python train.py --num_hidden_layers=10 --hidden_size=96 --num_attention_heads=2 --num_key_value_heads=2 --head_dim=32 --intermediate_size=384 --vocab_size=4096 --hidden_act="squared_relu" --norm="rmsnorm" --norm_place="pre" --norm_eps=1e-06 --positions="rope" --rope_theta=10000.0 --rope_fraction=0.75 --qk_norm=true --attn_scale=0.187 --bias="none" --tie_word_embeddings=false --parallel_block=false --extras=["capped logits"] --init="normal" --init_std_qkv=0.0541 --init_std_o=0.0 --init_std_up=0.0541 --init_std_down=0.0 --optimizer="soap_variant" --learning_rate=0.0082 --lr_mult_up=1.36 --beta1=0.95 --beta2=0.98 --lr_head=0.0121 --warmup_steps=34 --schedule="wsd" --decay_fraction=0.942 --decay_shape="cos" --final_lr_fraction=0.0 --batch_tokens=32768 --max_seq_len=1024 --doc_mask=true --train_tokens=131100000 --max_steps=4001 --dataset="wikipedia_en"
Each number is 200 + 40 x the weight over the matrix's rms, rounded and kept within 0 to 999. Layers, rows and columns count from 0.

# up: layer 3 MLP up, 384x96, rms 0.276, rows 315-350, columns 0-95
# down: layer 3 MLP down (transposed), 384x96, rms 0.209, rows 315-350, columns 0-95
up315,195,168,176,209,220,218,163,235,206,194,165,198,185,159,189,238,162,201,149,194,199,184,163,195,181,183,200,171,159,191,197,164,216,196,238,188,161,208,182,224,158,228,164,174,165,188,202,211,163,206,183,205,154,192,249,212,229,229,152,212,208,232,231,208,199,213,251,168,239,252,193,229,268,192,208,191,215,210,194,225,192,171,239,189,208,212,178,172,131,209,237,199,173,197,186,182
down315,181,145,288,222,165,159,260,221,135,226,213,249,210,243,174,201,194,173,251,193,201,160,234,202,209,198,191,257,240,179,205,237,261,168,220,143,196,208,226,235,239,205,203,196,255,207,186,170,291,215,267,176,179,195,132,221,171,246,219,250,228,162,225,177,206,209,207,164,183,196,238,228,82,143,201,287,192,251,257,289,190,189,148,220,261,247,209,203,293,230,231,256,218,262,139,241
up316,254,227,178,192,164,221,195,232,192,178,191,192,166,228,205,221,238,230,139,152,82,106,223,224,171,214,213,202,130,252,192,233,272,126,204,202,180,159,128,257,156,207,240,225,230,176,224,243,203,243,261,236,159,233,262,233,190,153,167,260,137,189,238,239,221,145,284,148,249,175,189,304,161,252,151,182,268,246,258,187,261,177,132,130,151,264,197,175,204,123,158,197,172,168,148,193
down316,176,311,200,221,151,285,285,242,196,169,137,199,206,315,225,229,222,204,161,130,183,209,162,254,256,149,271,186,213,184,314,250,200,202,195,157,163,204,163,245,242,85,190,264,169,197,225,143,201,237,149,238,268,239,185,256,141,164,294,165,180,145,213,194,166,196,220,171,203,204,233,204,235,198,205,152,174,203,219,203,178,241,215,161,230,260,194,197,167,249,194,186,165,144,119,244
up317,203,184,206,206,182,124,231,256,206,207,242,240,210,177,233,262,227,146,200,246,246,184,205,151,242,225,234,232,133,257,145,223,228,280,195,159,215,169,177,221,251,176,228,202,176,157,158,174,275,271,233,189,107,170,235,242,239,184,152,157,254,258,169,363,254,249,179,168,234,167,186,232,136,187,190,193,173,198,223,144,189,221,230,271,200,281,316,130,253,178,199,216,235,150,232,218
down317,224,213,232,186,198,210,186,169,205,161,150,202,271,146,159,165,72,262,267,146,137,78,154,188,251,201,150,155,225,190,172,220,227,151,229,206,235,223,239,220,229,238,177,275,234,164,200,251,179,169,209,153,235,167,159,189,245,175,257,143,198,230,145,147,197,120,201,175,182,198,196,223,147,192,182,226,194,172,281,179,283,211,233,220,217,188,155,233,225,224,264,185,200,124,162,186
up318,219,259,179,157,209,180,138,254,198,252,226,215,204,211,191,194,223,156,223,218,148,242,248,181,212,186,224,197,202,262,158,223,248,185,236,219,175,179,223,227,242,227,183,201,230,145,214,238,202,125,233,149,231,198,124,157,225,156,154,194,264,167,209,214,226,243,213,210,220,159,230,231,251,213,176,207,254,210,218,212,191,198,237,253,138,293,141,184,186,187,235,196,190,161,208,204
down318,197,179,254,180,210,237,192,241,214,274,152,219,205,264,231,202,219,265,252,192,250,217,217,235,231,192,173,184,269,184,132,202,120,210,168,188,184,268,209,214,170,129,214,109,187,205,153,106,206,185,186,254,204,249,244,224,193,197,196,212,227,145,245,168,216,216,186,229,279,216,262,176,199,168,168,166,199,219,140,179,201,237,200,207,221,205,212,190,212,157,170,253,186,236,197,203
up319,212,224,225,207,223,166,241,200,212,198,174,183,190,169,164,237,249,172,165,293,151,222,210,208,142,121,235,218,188,215,184,210,233,172,126,169,161,241,155,161,228,282,217,182,210,185,167,167,205,177,183,205,214,140,223,155,219,211,230,206,268,199,248,213,241,176,251,242,260,204,141,126,164,134,295,165,192,143,212,163,219,185,132,225,141,169,214,191,162,212,190,211,224,241,186,133
down319,301,289,305,223,150,233,181,240,165,201,149,135,174,198,148,193,221,146,205,229,257,163,157,192,238,195,160,216,176,212,187,218,203,241,193,208,208,160,160,154,251,232,183,188,212,161,187,144,224,198,214,147,283,218,190,157,158,191,116,188,214,234,230,102,203,252,141,209,208,205,169,162,156,203,261,169,117,265,156,159,168,199,192,199,267,152,261,285,204,222,254,258,247,268,189,206
up320,217,216,141,164,186,223,183,178,88,152,233,130,241,196,172,238,253,301,261,207,229,168,127,199,215,161,192,199,284,223,167,243,304,187,179,267,225,197,149,119,171,303,203,122,285,184,213,189,218,241,173,175,231,250,134,138,242,331,187,244,225,182,192,166,252,147,217,132,264,187,176,186,170,209,142,185,294,212,265,219,131,289,180,181,211,240,194,263,153,230,251,190,214,251,236,193
down320,171,176,126,310,121,137,240,208,246,184,229,157,216,247,64,109,172,180,230,213,291,245,191,243,180,183,252,185,265,285,164,219,187,162,166,250,277,197,205,182,174,240,173,188,153,233,239,200,191,182,173,193,251,196,163,179,221,172,170,171,183,126,149,172,149,166,151,235,161,217,209,320,127,257,209,225,202,196,168,192,184,243,159,200,180,182,176,280,204,252,266,206,100,266,159,240
up321,176,189,250,148,208,160,226,181,181,301,179,226,255,195,126,203,211,214,225,166,166,180,230,240,206,207,224,186,200,220,209,228,219,140,209,254,237,250,190,183,159,286,165,222,210,189,171,201,255,206,263,192,201,203,251,202,229,194,141,143,208,234,238,126,189,193,136,180,264,217,203,178,200,234,302,162,203,238,200,225,175,195,185,193,196,180,178,72,189,167,216,237,207,171,148,201
down321,212,223,221,248,122,261,261,125,232,146,193,179,232,120,191,232,207,275,168,197,222,151,140,136,205,257,212,225,209,243,149,217,151,185,190,106,196,164,264,198,237,155,206,183,171,123,167,135,203,301,232,235,216,198,161,224,167,111,230,191,177,185,194,220,249,209,182,191,217,259,212,208,218,179,134,201,129,203,208,209,255,145,162,181,227,166,168,191,196,165,230,248,196,206,198,196
up322,217,266,212,264,235,207,170,121,221,274,205,257,178,232,176,142,237,266,289,260,243,200,187,156,247,212,251,234,183,208,141,224,229,256,276,169,158,269,170,202,179,183,237,219,142,187,205,276,175,187,272,235,196,206,293,133,229,165,224,186,255,133,235,222,138,183,149,180,274,233,228,181,270,207,232,211,220,194,195,189,167,224,187,131,195,216,145,246,169,117,292,177,172,142,122,156
down322,154,220,302,275,100,244,183,175,233,227,160,134,182,236,128,176,230,174,219,150,189,149,129,268,190,214,193,177,294,125,162,194,197,194,191,142,195,83,133,193,194,202,202,211,265,214,195,221,229,209,220,165,206,234,198,137,186,189,134,166,202,212,132,209,132,193,278,146,173,153,150,174,134,221,131,187,187,160,229,228,198,195,164,213,286,178,236,210,192,211,188,259,270,262,286,232
up323,187,188,252,165,181,167,228,208,240,193,224,211,189,136,207,187,222,213,171,265,279,120,207,247,231,265,179,175,271,144,212,185,157,172,289,156,224,194,186,258,147,238,193,156,161,181,200,228,265,155,211,142,186,215,215,194,232,229,152,256,234,353,241,275,187,144,105,148,260,177,237,157,212,196,189,239,214,201,248,250,198,273,180,231,291,316,247,159,82,161,244,220,143,182,214,137
down323,215,243,177,282,205,213,130,178,166,193,204,255,259,161,219,185,156,173,210,240,136,233,150,211,149,226,148,237,181,193,215,131,300,170,179,151,216,157,202,198,187,156,134,137,285,220,215,215,216,252,204,241,287,197,206,198,152,218,192,215,146,151,184,197,204,226,251,89,185,320,159,219,201,200,236,178,248,276,153,133,184,154,210,209,257,142,175,163,210,195,205,148,205,295,163,315
up324,232,187,197,160,236,185,156,187,141,188,206,240,308,187,196,197,269,183,188,176,216,154,191,144,275,180,159,158,215,162,138,212,219,224,192,169,237,183,196,210,281,211,241,152,215,148,204,217,161,204,237,135,226,189,181,198,214,187,203,190,230,223,163,202,152,219,206,160,246,230,114,131,251,240,101,210,230,194,191,137,258,176,180,215,157,242,170,157,184,208,198,125,65,147,144,132
down324,220,255,143,224,121,163,224,194,223,189,128,182,241,250,189,211,195,120,134,180,234,282,216,199,283,295,175,155,252,178,165,215,178,176,238,204,202,235,193,148,221,161,222,160,201,239,161,115,189,262,185,192,225,197,172,193,207,134,185,227,196,145,254,161,265,146,239,182,283,280,221,213,201,183,215,230,164,143,141,154,261,274,115,200,161,168,146,132,147,162,124,136,228,258,154,163
up325,148,166,250,148,254,209,233,125,181,196,177,234,114,208,190,217,113,150,158,237,234,135,205,154,133,161,137,191,214,172,258,193,136,140,167,203,197,211,177,221,160,214,217,186,224,162,214,194,164,192,208,221,134,242,123,232,232,220,239,264,193,260,179,210,144,260,238,159,246,189,265,193,160,187,166,273,193,198,194,163,185,246,200,258,195,247,221,138,183,196,282,240,159,151,204,216
down325,104,139,218,214,195,236,143,221,287,272,221,141,238,190,134,166,219,203,282,140,236,220,210,205,243,207,203,192,160,210,174,197,127,204,202,173,194,217,203,118,147,190,206,214,155,160,299,139,219,182,190,219,202,105,239,162,139,266,199,197,199,207,233,146,146,203,154,203,175,211,201,155,232,199,217,194,206,197,183,158,164,203,245,246,241,188,195,160,249,220,183,180,212,218,279,249
up326,210,223,192,193,229,197,182,203,205,177,189,227,215,201,230,212,212,227,214,247,242,216,205,181,203,203,202,188,186,200,140,199,212,177,178,183,188,180,191,214,195,227,163,178,198,199,203,174,198,203,234,205,187,222,203,214,202,196,171,193,191,192,209,177,199,250,185,208,219,201,189,219,199,225,167,195,233,194,218,208,203,208,165,214,185,193,203,198,193,168,206,193,180,214,203,200
down326,197,220,202,204,175,196,202,173,188,205,210,199,184,177,250,202,208,178,211,200,200,180,192,208,237,211,174,176,217,200,175,189,223,208,194,228,214,205,189,185,211,200,211,171,202,185,201,236,189,216,211,227,213,164,183,196,202,206,214,213,200,232,213,215,184,214,184,226,204,217,196,213,196,224,209,208,211,187,210,182,195,189,214,226,184,192,250,208,218,191,211,206,179,183,228,199
up327,200,165,184,191,256,275,176,157,140,186,219,191,196,236,153,261,204,228,168,237,208,170,210,192,223,221,210,227,196,232,191,256,202,214,249,211,163,198,133,228,199,218,154,197,266,214,199,211,261,265,189,219,169,206,219,221,218,230,115,147,218,181,246,183,251,199,187,200,248,178,268,226,205,232,183,216,189,167,220,160,111,194,259,155,231,174,252,159,208,213,151,213,229,220,236,162
down327,160,150,235,138,205,229,176,173,215,188,283,235,170,185,240,281,219,148,194,210,197,240,175,207,163,159,189,179,209,165,238,202,200,175,233,195,187,171,265,194,182,143,178,165,249,36,175,312,182,233,246,147,212,297,232,276,211,182,181,176,184,166,257,252,228,183,196,220,157,166,180,164,180,217,268,247,207,123,166,155,172,188,227,233,169,215,190,200,306,203,151,208,202,233,226,214
up328,242,189,182,162,297,180,198,183,200,184,158,165,120,235,285,149,183,176,102,189,207,198,207,226,263,173,212,169,174,183,203,138,211,235,202,136,197,227,244,217,179,215,146,230,145,240,239,196,229,150,215,230,178,151,181,268,240,171,250,215,154,193,246,232,183,236,135,187,192,214,183,165,203,215,240,153,237,213,223,114,251,164,162,236,186,208,219,160,157,165,156,213,240,174,171,252
down328,231,122,234,231,142,196,169,139,213,202,167,179,182,212,196,206,230,198,217,275,152,251,200,187,208,203,181,261,230,231,232,169,146,213,217,201,215,219,232,258,227,194,140,303,190,161,188,240,235,228,228,152,177,200,183,167,242,161,191,181,202,156,226,238,196,183,187,197,155,172,170,195,201,218,217,189,222,151,198,241,273,176,148,254,260,234,174,276,221,247,204,100,234,219,297,196
up329,144,199,191,188,289,246,247,207,176,208,163,248,198,130,228,234,148,200,239,209,199,234,195,188,243,106,152,142,268,250,135,217,183,206,198,222,272,185,218,216,181,264,116,144,188,216,198,158,172,168,192,200,82,125,258,233,202,245,174,126,264,143,211,203,206,193,252,209,154,157,279,223,202,282,172,176,302,251,171,198,181,198,227,157,194,209,251,186,225,218,216,237,99,187,260,183
down329,219,147,161,216,184,150,270,278,235,137,260,154,215,166,161,188,164,244,221,189,147,221,186,278,190,183,244,180,269,127,234,203,137,276,118,103,211,162,199,178,134,258,237,152,188,242,226,235,236,194,184,227,191,214,293,182,217,270,154,168,236,235,167,158,202,240,122,196,190,158,232,177,185,215,187,101,125,180,210,329,174,214,158,253,263,229,181,219,232,224,134,145,261,303,241,188
up330,224,187,196,190,203,244,233,223,193,204,124,162,215,231,220,226,179,210,205,254,188,171,226,200,130,198,186,194,234,249,124,174,178,222,155,160,167,147,131,237,149,170,141,177,218,184,215,205,185,180,219,175,202,199,223,172,187,257,203,235,259,155,202,210,240,184,215,225,234,247,169,264,274,124,239,237,217,113,164,166,197,193,179,173,156,165,142,116,155,203,208,178,192,170,189,104
down330,225,234,299,215,125,203,181,241,244,188,204,243,154,200,168,215,156,157,226,238,195,187,243,184,189,164,259,234,234,201,270,204,229,213,213,193,158,212,117,218,240,245,192,186,230,255,163,262,215,175,156,221,210,200,261,217,279,181,255,177,192,226,272,193,201,191,184,221,143,243,230,182,223,198,196,192,246,209,154,209,172,198,171,227,187,183,268,195,249,109,265,207,173,197,192,204
up331,189,147,215,183,243,182,207,176,178,178,202,189,226,218,253,186,255,247,169,185,182,202,206,152,159,118,50,115,242,211,122,255,218,182,197,350,154,215,221,281,139,260,202,167,253,163,181,155,149,189,214,206,169,201,199,218,183,191,249,210,176,191,179,125,177,145,198,223,196,249,235,187,214,225,165,143,234,237,156,259,166,187,157,156,221,307,198,172,252,108,174,201,158,244,168,232
down331,204,204,143,273,203,194,243,156,208,208,235,187,228,179,221,158,193,120,199,149,243,122,185,139,209,197,228,251,261,196,179,245,263,244,171,187,170,255,171,263,194,160,214,194,252,161,208,226,197,244,178,195,205,209,273,247,195,233,239,161,227,252,162,175,171,187,206,211,105,234,191,212,233,202,290,175,217,244,178,197,199,176,214,212,255,133,172,258,230,234,180,282,216,208,201,168
up332,218,201,212,184,205,204,287,191,241,183,191,259,198,253,191,203,181,225,172,196,229,238,142,214,120,225,157,182,190,154,101,170,182,265,160,267,151,164,211,174,164,240,194,158,208,182,171,268,195,242,217,181,187,252,179,251,168,211,154,182,160,255,192,156,223,111,131,166,214,227,243,226,248,175,193,211,237,210,162,186,199,248,210,192,165,197,241,142,205,257,250,244,204,209,122,154
down332,153,234,207,166,216,233,181,167,142,197,218,187,183,169,139,183,215,226,186,163,75,172,213,257,214,140,260,212,260,182,209,258,255,223,216,216,174,149,219,121,235,234,166,225,166,204,180,224,241,236,175,164,167,257,228,149,230,228,217,189,178,213,193,290,201,231,180,298,73,205,285,228,197,248,219,216,244,235,152,264,192,154,206,253,200,212,182,193,177,137,215,253,253,212,174,179
up333,238,174,247,204,258,307,228,159,228,230,248,172,225,229,221,231,253,173,223,222,206,210,248,231,157,222,219,264,149,180,244,223,256,185,159,174,158,225,217,284,254,162,165,205,163,128,227,152,181,232,247,173,181,231,214,214,216,176,179,251,256,207,185,230,253,157,255,175,196,177,226,276,167,218,119,241,227,139,168,228,192,215,160,231,221,236,163,161,177,210,284,189,193,225,255,199
down333,206,151,284,175,183,191,176,278,180,172,221,182,212,203,203,204,273,189,200,272,176,202,214,158,228,207,255,194,253,127,232,181,178,174,198,222,204,187,136,69,227,186,255,210,192,192,164,161,194,250,219,112,237,263,184,189,197,187,248,244,165,241,218,167,177,224,234,242,254,120,239,243,158,204,216,240,232,165,206,253,173,186,190,125,284,271,173,209,285,169,183,202,211,125,206,148
up334,182,209,208,198,183,210,204,192,169,211,204,212,216,192,204,210,173,187,173,213,207,200,204,196,189,172,203,221,186,184,187,191,230,175,200,187,197,220,209,222,173,227,154,185,165,200,205,198,211,201,209,169,189,198,212,190,213,206,178,230,227,217,201,211,183,225,229,193,238,201,212,202,201,201,199,171,219,181,220,225,212,213,212,218,171,180,179,202,189,184,213,181,220,203,195,207
down334,215,210,188,202,212,198,219,188,191,196,227,163,205,234,196,208,206,222,215,185,190,206,168,189,192,205,220,195,180,229,198,195,202,200,212,225,206,202,212,218,193,208,182,201,216,199,204,173,190,204,164,211,208,212,216,194,189,179,197,190,194,213,194,236,216,228,222,159,172,191,183,197,173,211,193,176,215,175,212,203,170,216,200,191,205,199,179,161,177,213,179,170,180,228,187,200
up335,124,231,194,252,250,196,239,173,167,193,192,234,207,183,214,162,213,185,178,236,162,226,219,196,231,224,184,119,142,184,194,198,171,182,224,234,136,185,196,170,207,243,100,309,169,279,189,145,158,207,209,247,172,244,215,167,251,224,143,184,220,216,259,220,206,246,188,260,217,218,179,171,172,220,218,202,172,117,135,173,188,259,192,211,124,284,192,220,210,206,229,123,265,210,187,162
down335,247,145,239,168,171,175,211,257,248,224,223,177,170,183,180,249,253,217,254,188,188,164,170,140,264,186,179,123,196,162,203,70,174,241,235,197,209,316,182,186,201,251,263,214,215,209,168,196,207,251,164,172,239,202,155,265,195,118,148,242,156,156,189,174,163,237,202,220,194,183,213,176,179,182,189,264,251,183,206,261,113,216,247,190,232,204,222,242,249,198,245,181,216,186,190,253
up336,276,292,141,222,272,222,208,224,173,172,233,248,179,185,157,214,177,273,265,202,283,124,168,174,249,206,117,204,253,167,131,240,176,106,273,144,234,235,240,187,169,256,177,148,284,164,267,189,224,231,213,219,165,226,221,141,136,233,158,189,323,156,174,250,146,178,234,163,163,236,174,156,203,232,258,210,219,218,205,222,117,209,166,215,174,276,252,255,202,233,245,314,183,338,218,198
down336,195,165,185,247,145,174,211,114,206,162,227,204,194,202,151,229,197,163,214,146,252,126,193,143,193,220,265,180,251,262,159,238,216,197,199,273,197,113,279,225,169,241,194,210,138,134,217,243,200,266,188,94,166,230,109,181,119,176,179,220,158,130,143,216,125,142,152,160,211,193,173,148,252,232,137,201,170,146,182,144,271,198,170,205,210,196,236,276,246,258,223,192,224,177,286,163
up337,197,222,224,198,229,290,231,155,228,131,189,181,209,204,177,193,206,244,196,163,161,186,237,205,117,182,146,211,200,221,273,153,152,193,287,181,219,153,144,225,167,228,176,165,214,209,164,216,204,240,234,264,194,261,189,180,167,160,239,192,195,287,191,179,144,102,234,198,144,200,212,243,216,154,179,261,164,143,190,184,146,271,109,218,150,263,168,189,142,168,197,182,181,180,163,161
down337,165,214,178,193,288,192,162,249,197,185,232,173,177,232,202,258,209,175,144,131,215,154,215,249,224,253,211,138,261,184,247,213,169,239,236,214,150,155,204,160,233,158,224,202,253,188,196,205,189,144,112,253,190,216,196,184,221,231,148,165,232,149,172,240,168,130,240,177,162,250,108,178,209,217,208,148,168,160,204,185,220,144,234,228,226,211,250,213,211,212,134,206,186,152,206,236
up338,211,239,168,191,197,222,205,171,219,197,202,213,213,197,202,189,183,184,201,193,218,218,160,218,189,221,223,197,192,205,189,232,203,189,210,236,233,222,179,214,208,201,163,213,190,187,180,195,189,200,204,196,189,205,208,182,194,206,190,208,201,219,228,193,207,198,216,178,219,214,202,183,234,191,223,188,199,191,214,193,195,208,202,189,205,176,187,175,164,184,203,184,206,217,190,194
down338,214,231,192,203,174,165,230,228,177,228,195,190,205,237,228,171,200,201,194,194,216,203,226,207,170,154,196,193,194,177,174,227,200,196,206,203,180,213,226,229,227,159,194,164,203,176,192,204,185,227,202,192,224,192,168,212,172,195,175,198,191,192,185,189,218,183,193,202,211,215,209,207,206,187,202,202,204,227,246,194,185,187,194,193,228,174,226,238,240,182,227,179,168,181,186,196
up339,191,181,195,244,215,185,281,180,202,183,161,299,218,199,241,215,151,289,196,170,189,175,251,137,187,249,150,255,137,158,186,183,205,185,219,231,197,126,243,105,160,262,113,187,145,171,149,232,252,268,177,179,192,244,147,303,166,204,158,179,135,309,254,224,254,230,235,127,274,212,272,206,151,169,224,214,182,223,234,266,292,221,213,243,166,272,96,153,252,131,114,194,223,93,230,233
down339,166,213,190,251,150,178,248,167,173,282,150,204,143,170,216,233,233,177,275,210,241,134,197,280,185,226,192,203,294,256,167,189,168,176,175,184,244,266,203,188,154,175,228,186,152,231,200,180,204,194,319,126,228,183,202,298,228,185,192,178,193,231,133,189,164,248,202,265,291,283,183,287,186,238,174,202,203,247,213,199,181,208,125,214,140,243,196,230,154,112,262,146,188,216,176,173
up340,166,129,176,149,246,224,237,145,151,221,163,156,163,202,225,209,200,272,125,195,238,212,232,236,145,163,271,206,230,177,199,204,254,209,228,227,180,229,98,219,151,224,194,145,233,171,135,213,203,213,141,96,189,209,238,199,251,199,208,210,174,209,181,136,136,226,213,155,179,206,95,196,168,174,233,262,291,247,228,150,184,200,213,195,201,215,254,168,170,216,148,148,262,203,261,269
down340,193,188,261,242,222,232,209,169,203,128,164,202,162,203,217,190,165,173,191,174,118,237,255,185,181,199,204,233,234,276,262,235,222,162,232,247,240,168,276,122,253,283,202,275,210,214,265,204,226,216,313,289,176,91,135,253,224,234,179,216,195,159,255,257,189,177,166,263,160,235,121,204,222,232,198,208,135,137,155,180,133,238,183,237,195,179,139,267,193,238,240,182,114,214,116,225
up341,196,202,212,149,161,182,243,183,275,218,216,240,237,194,174,289,252,283,204,221,203,204,168,212,258,250,152,120,165,195,175,239,186,228,234,172,209,226,216,220,182,284,99,209,155,214,186,136,192,218,183,59,152,223,269,188,173,284,204,181,184,241,173,174,169,219,197,216,217,255,154,257,207,298,198,206,241,226,151,206,222,221,220,233,183,220,234,176,260,198,204,167,228,268,226,193
down341,196,146,195,162,131,199,229,213,194,183,301,228,243,202,223,211,156,154,222,176,247,205,211,197,215,186,213,133,272,200,192,206,158,247,206,199,246,163,193,179,178,225,185,189,205,209,227,280,223,200,189,196,258,178,201,215,209,129,161,142,268,202,294,191,141,178,130,241,195,158,135,267,164,175,202,185,212,255,256,253,265,194,223,243,245,279,205,269,249,259,229,179,174,179,198,177
up342,139,166,194,184,170,117,193,224,224,260,209,202,271,220,246,208,255,196,207,171,142,174,228,205,195,184,171,230,153,248,195,204,191,121,182,282,216,158,155,223,211,202,123,170,197,264,158,223,216,226,182,195,179,206,158,243,177,200,170,196,213,202,219,198,212,201,231,152,160,243,169,227,280,207,197,192,144,221,176,181,173,259,188,209,210,203,205,237,205,145,222,196,213,259,205,190
down342,299,186,236,146,138,280,147,187,228,225,177,173,169,194,197,224,237,217,249,195,195,158,167,228,174,154,158,199,207,258,275,219,176,245,171,188,199,207,188,182,221,193,190,205,189,220,211,227,161,192,197,211,173,186,213,219,171,204,240,191,236,164,182,227,184,185,211,227,129,187,175,250,191,192,167,226,221,272,195,253,195,201,195,226,254,175,201,175,209,133,201,146,106,198,150,139
up343,211,121,145,101,155,174,133,197,210,193,158,195,196,191,211,146,206,224,262,171,216,221,183,236,176,191,211,224,236,207,173,164,131,128,229,285,190,222,217,222,219,218,190,198,158,228,205,294,185,274,185,209,156,189,119,234,216,229,156,212,165,241,165,204,204,156,199,105,189,254,173,179,203,266,227,147,242,225,191,201,127,261,211,198,234,289,168,113,300,180,207,274,220,270,170,197
down343,268,129,220,203,140,259,205,159,203,246,245,236,166,171,211,221,231,178,153,246,214,236,246,213,144,276,207,174,164,258,219,341,166,227,222,203,134,115,201,229,257,269,206,172,257,292,191,142,253,174,180,218,178,205,198,245,202,190,184,252,252,209,220,293,176,113,165,214,218,216,187,185,227,220,233,210,290,198,245,236,164,185,213,199,201,260,250,276,219,214,183,209,203,150,104,217
up344,161,161,194,275,251,248,219,103,215,248,260,122,175,233,253,226,197,191,215,284,244,194,194,105,224,181,215,204,194,121,177,228,246,182,225,168,162,205,154,220,156,277,244,151,160,147,228,285,262,195,150,110,170,159,204,190,266,179,209,193,191,202,261,224,211,203,267,192,214,254,234,176,162,179,163,159,263,216,164,123,182,149,283,184,197,152,235,184,249,179,266,134,190,159,190,229
down344,165,192,237,239,232,207,252,234,149,263,130,139,171,181,250,243,232,185,198,172,174,134,193,96,159,210,234,207,213,170,158,294,268,259,238,220,189,145,186,160,253,177,200,205,224,240,218,286,234,142,98,179,249,232,226,162,192,210,205,141,175,214,149,276,199,176,202,239,190,195,144,177,127,173,224,161,217,233,184,155,242,317,206,206,132,195,180,257,218,231,178,137,210,225,269,138
up345,202,236,224,160,160,189,171,199,225,281,210,271,240,176,273,245,164,210,199,213,223,118,264,235,236,221,234,204,184,183,101,247,229,151,235,187,166,164,226,261,219,216,208,126,166,211,233,177,166,222,209,158,190,233,207,167,184,130,203,189,210,200,228,173,181,165,205,250,226,223,174,144,255,135,219,221,150,161,211,196,190,187,183,210,177,187,206,206,187,187,196,211,137,226,223,188
down345,255,155,257,232,133,176,192,156,205,208,234,202,246,235,138,192,142,225,168,145,167,235,189,224,161,119,174,196,232,198,192,322,187,190,133,257,237,180,223,144,233,169,128,250,166,169,174,223,131,216,187,138,224,172,157,211,172,187,240,224,212,180,120,206,181,175,187,239,218,245,231,215,210,221,280,220,127,149,211,231,216,143,209,243,241,258,265,164,166,248,216,186,210,204,217,205
up346,201,256,159,215,205,247,141,178,203,214,168,225,180,135,180,194,173,153,206,239,233,146,249,183,192,282,124,247,114,167,147,227,228,167,163,251,199,197,215,233,136,237,249,194,218,167,278,185,269,262,216,263,156,228,165,121,171,128,141,229,196,138,143,201,252,192,209,278,103,169,210,198,227,194,163,275,242,104,176,157,259,171,186,230,151,157,225,167,250,179,225,183,132,248,234,247
down346,218,204,245,231,163,160,258,120,182,212,197,198,228,181,170,182,256,141,160,137,248,199,166,184,160,183,247,215,195,141,103,184,179,151,259,251,214,218,208,141,255,229,262,217,212,221,142,183,212,253,132,176,250,177,148,213,160,171,116,152,156,145,153,202,148,227,210,193,189,158,127,253,193,257,179,243,177,163,215,97,213,154,231,107,248,258,185,230,138,205,239,116,127,208,115,202
up347,146,164,201,249,257,156,201,211,250,196,207,209,272,162,293,209,225,176,199,237,229,197,222,246,197,177,188,173,221,168,171,229,224,190,199,177,181,211,243,215,196,209,187,190,194,208,186,201,245,270,221,169,232,209,211,164,225,198,212,204,169,157,219,185,195,178,154,146,175,242,224,197,231,217,205,209,166,207,165,192,213,157,179,235,176,208,247,212,215,200,249,186,178,240,215,197
down347,154,200,231,193,210,213,199,245,195,154,179,211,222,203,224,229,196,167,246,194,248,189,248,212,148,227,219,249,229,187,160,161,183,229,187,196,194,162,200,146,189,192,200,193,187,189,193,213,198,190,182,227,246,187,208,198,171,208,178,149,174,162,210,187,208,190,231,183,188,219,189,178,163,178,183,225,180,209,181,193,270,184,218,215,206,207,219,205,186,266,193,159,157,170,224,171
up348,165,203,186,249,193,224,188,203,133,229,224,194,142,198,290,214,174,214,142,222,183,258,201,202,170,192,243,275,197,100,184,133,297,182,216,207,191,189,129,204,252,236,195,252,140,184,142,145,143,194,217,210,131,241,144,157,281,237,190,143,241,186,236,184,224,146,160,182,160,239,184,220,141,200,246,207,226,213,205,171,249,313,221,182,190,183,265,227,264,238,168,174,209,238,198,227
down348,257,199,299,215,212,159,192,207,260,235,175,219,189,226,194,196,191,154,190,165,215,231,151,122,188,204,217,194,292,135,210,177,158,167,254,238,172,170,253,155,102,99,235,244,193,196,267,219,265,257,191,211,232,176,188,156,187,192,153,197,147,171,198,164,255,256,184,186,221,198,238,196,161,165,181,219,243,243,216,167,221,242,194,171,264,177,206,176,181,149,204,275,273,143,238,230
up349,179,221,105,193,147,235,156,166,208,178,120,238,195,243,223,265,211,233,183,237,159,132,146,190,279,176,215,224,161,175,130,251,275,204,251,152,239,182,218,185,166,229,224,205,210,161,204,232,178,105,185,230,212,295,268,189,236,189,177,185,255,140,226,197,219,235,237,134,271,245,209,251,276,173,244,209,211,240,251,210,113,283,234,184,195,229,166,207,165,166,142,213,170,149,273,152
down349,182,204,189,224,212,127,211,261,218,209,198,164,188,277,163,175,207,256,134,213,179,220,215,212,205,243,201,244,169,169,260,204,182,99,240,162,134,186,245,181,213,159,253,221,312,201,135,245,180,196,197,127,211,146,151,270,206,203,283,218,255,223,156,152,164,283,178,235,228,138,204,149,154,195,177,189,222,164,169,169,218,183,157,169,133,207,188,247,164,303,227,187,99,193,194,231
up350,219,219,188,260,174,271,145,186,246,183,262,205,278,168,155,191,184,226,106,157,195,296,213,226,242,247,247,83,238,198,176,178,193,220,183,167,254,249,202,263,228,169,180,177,192,60,201,251,139,203,199,206,145,211,190,170,173,227,130,196,154,288,198,189,212,182,150,158,171,173,212,194,195,202,185,141,230,183,176,224,199,226,210,258,178,254,221,164,232,209,194,192,117,270,212,191
down350,265,149,163,214,94,237,213,226,218,235,243,152,246,237,194,230,197,173,199,228,265,201,138,251,273,211,151,169,206,179,167,240,201,283,127,230,197,243,236,222,151,219,251,267,215,153,198,145,260,113,163,167,271,210,166,207,107,191,246,194,212,213,148,252,219,131,172,243,229,239,246,206,167,216,167,152,202,160,270,162,225,214,240,283,241,197,100,162,260,240,130,184,213,207,167,185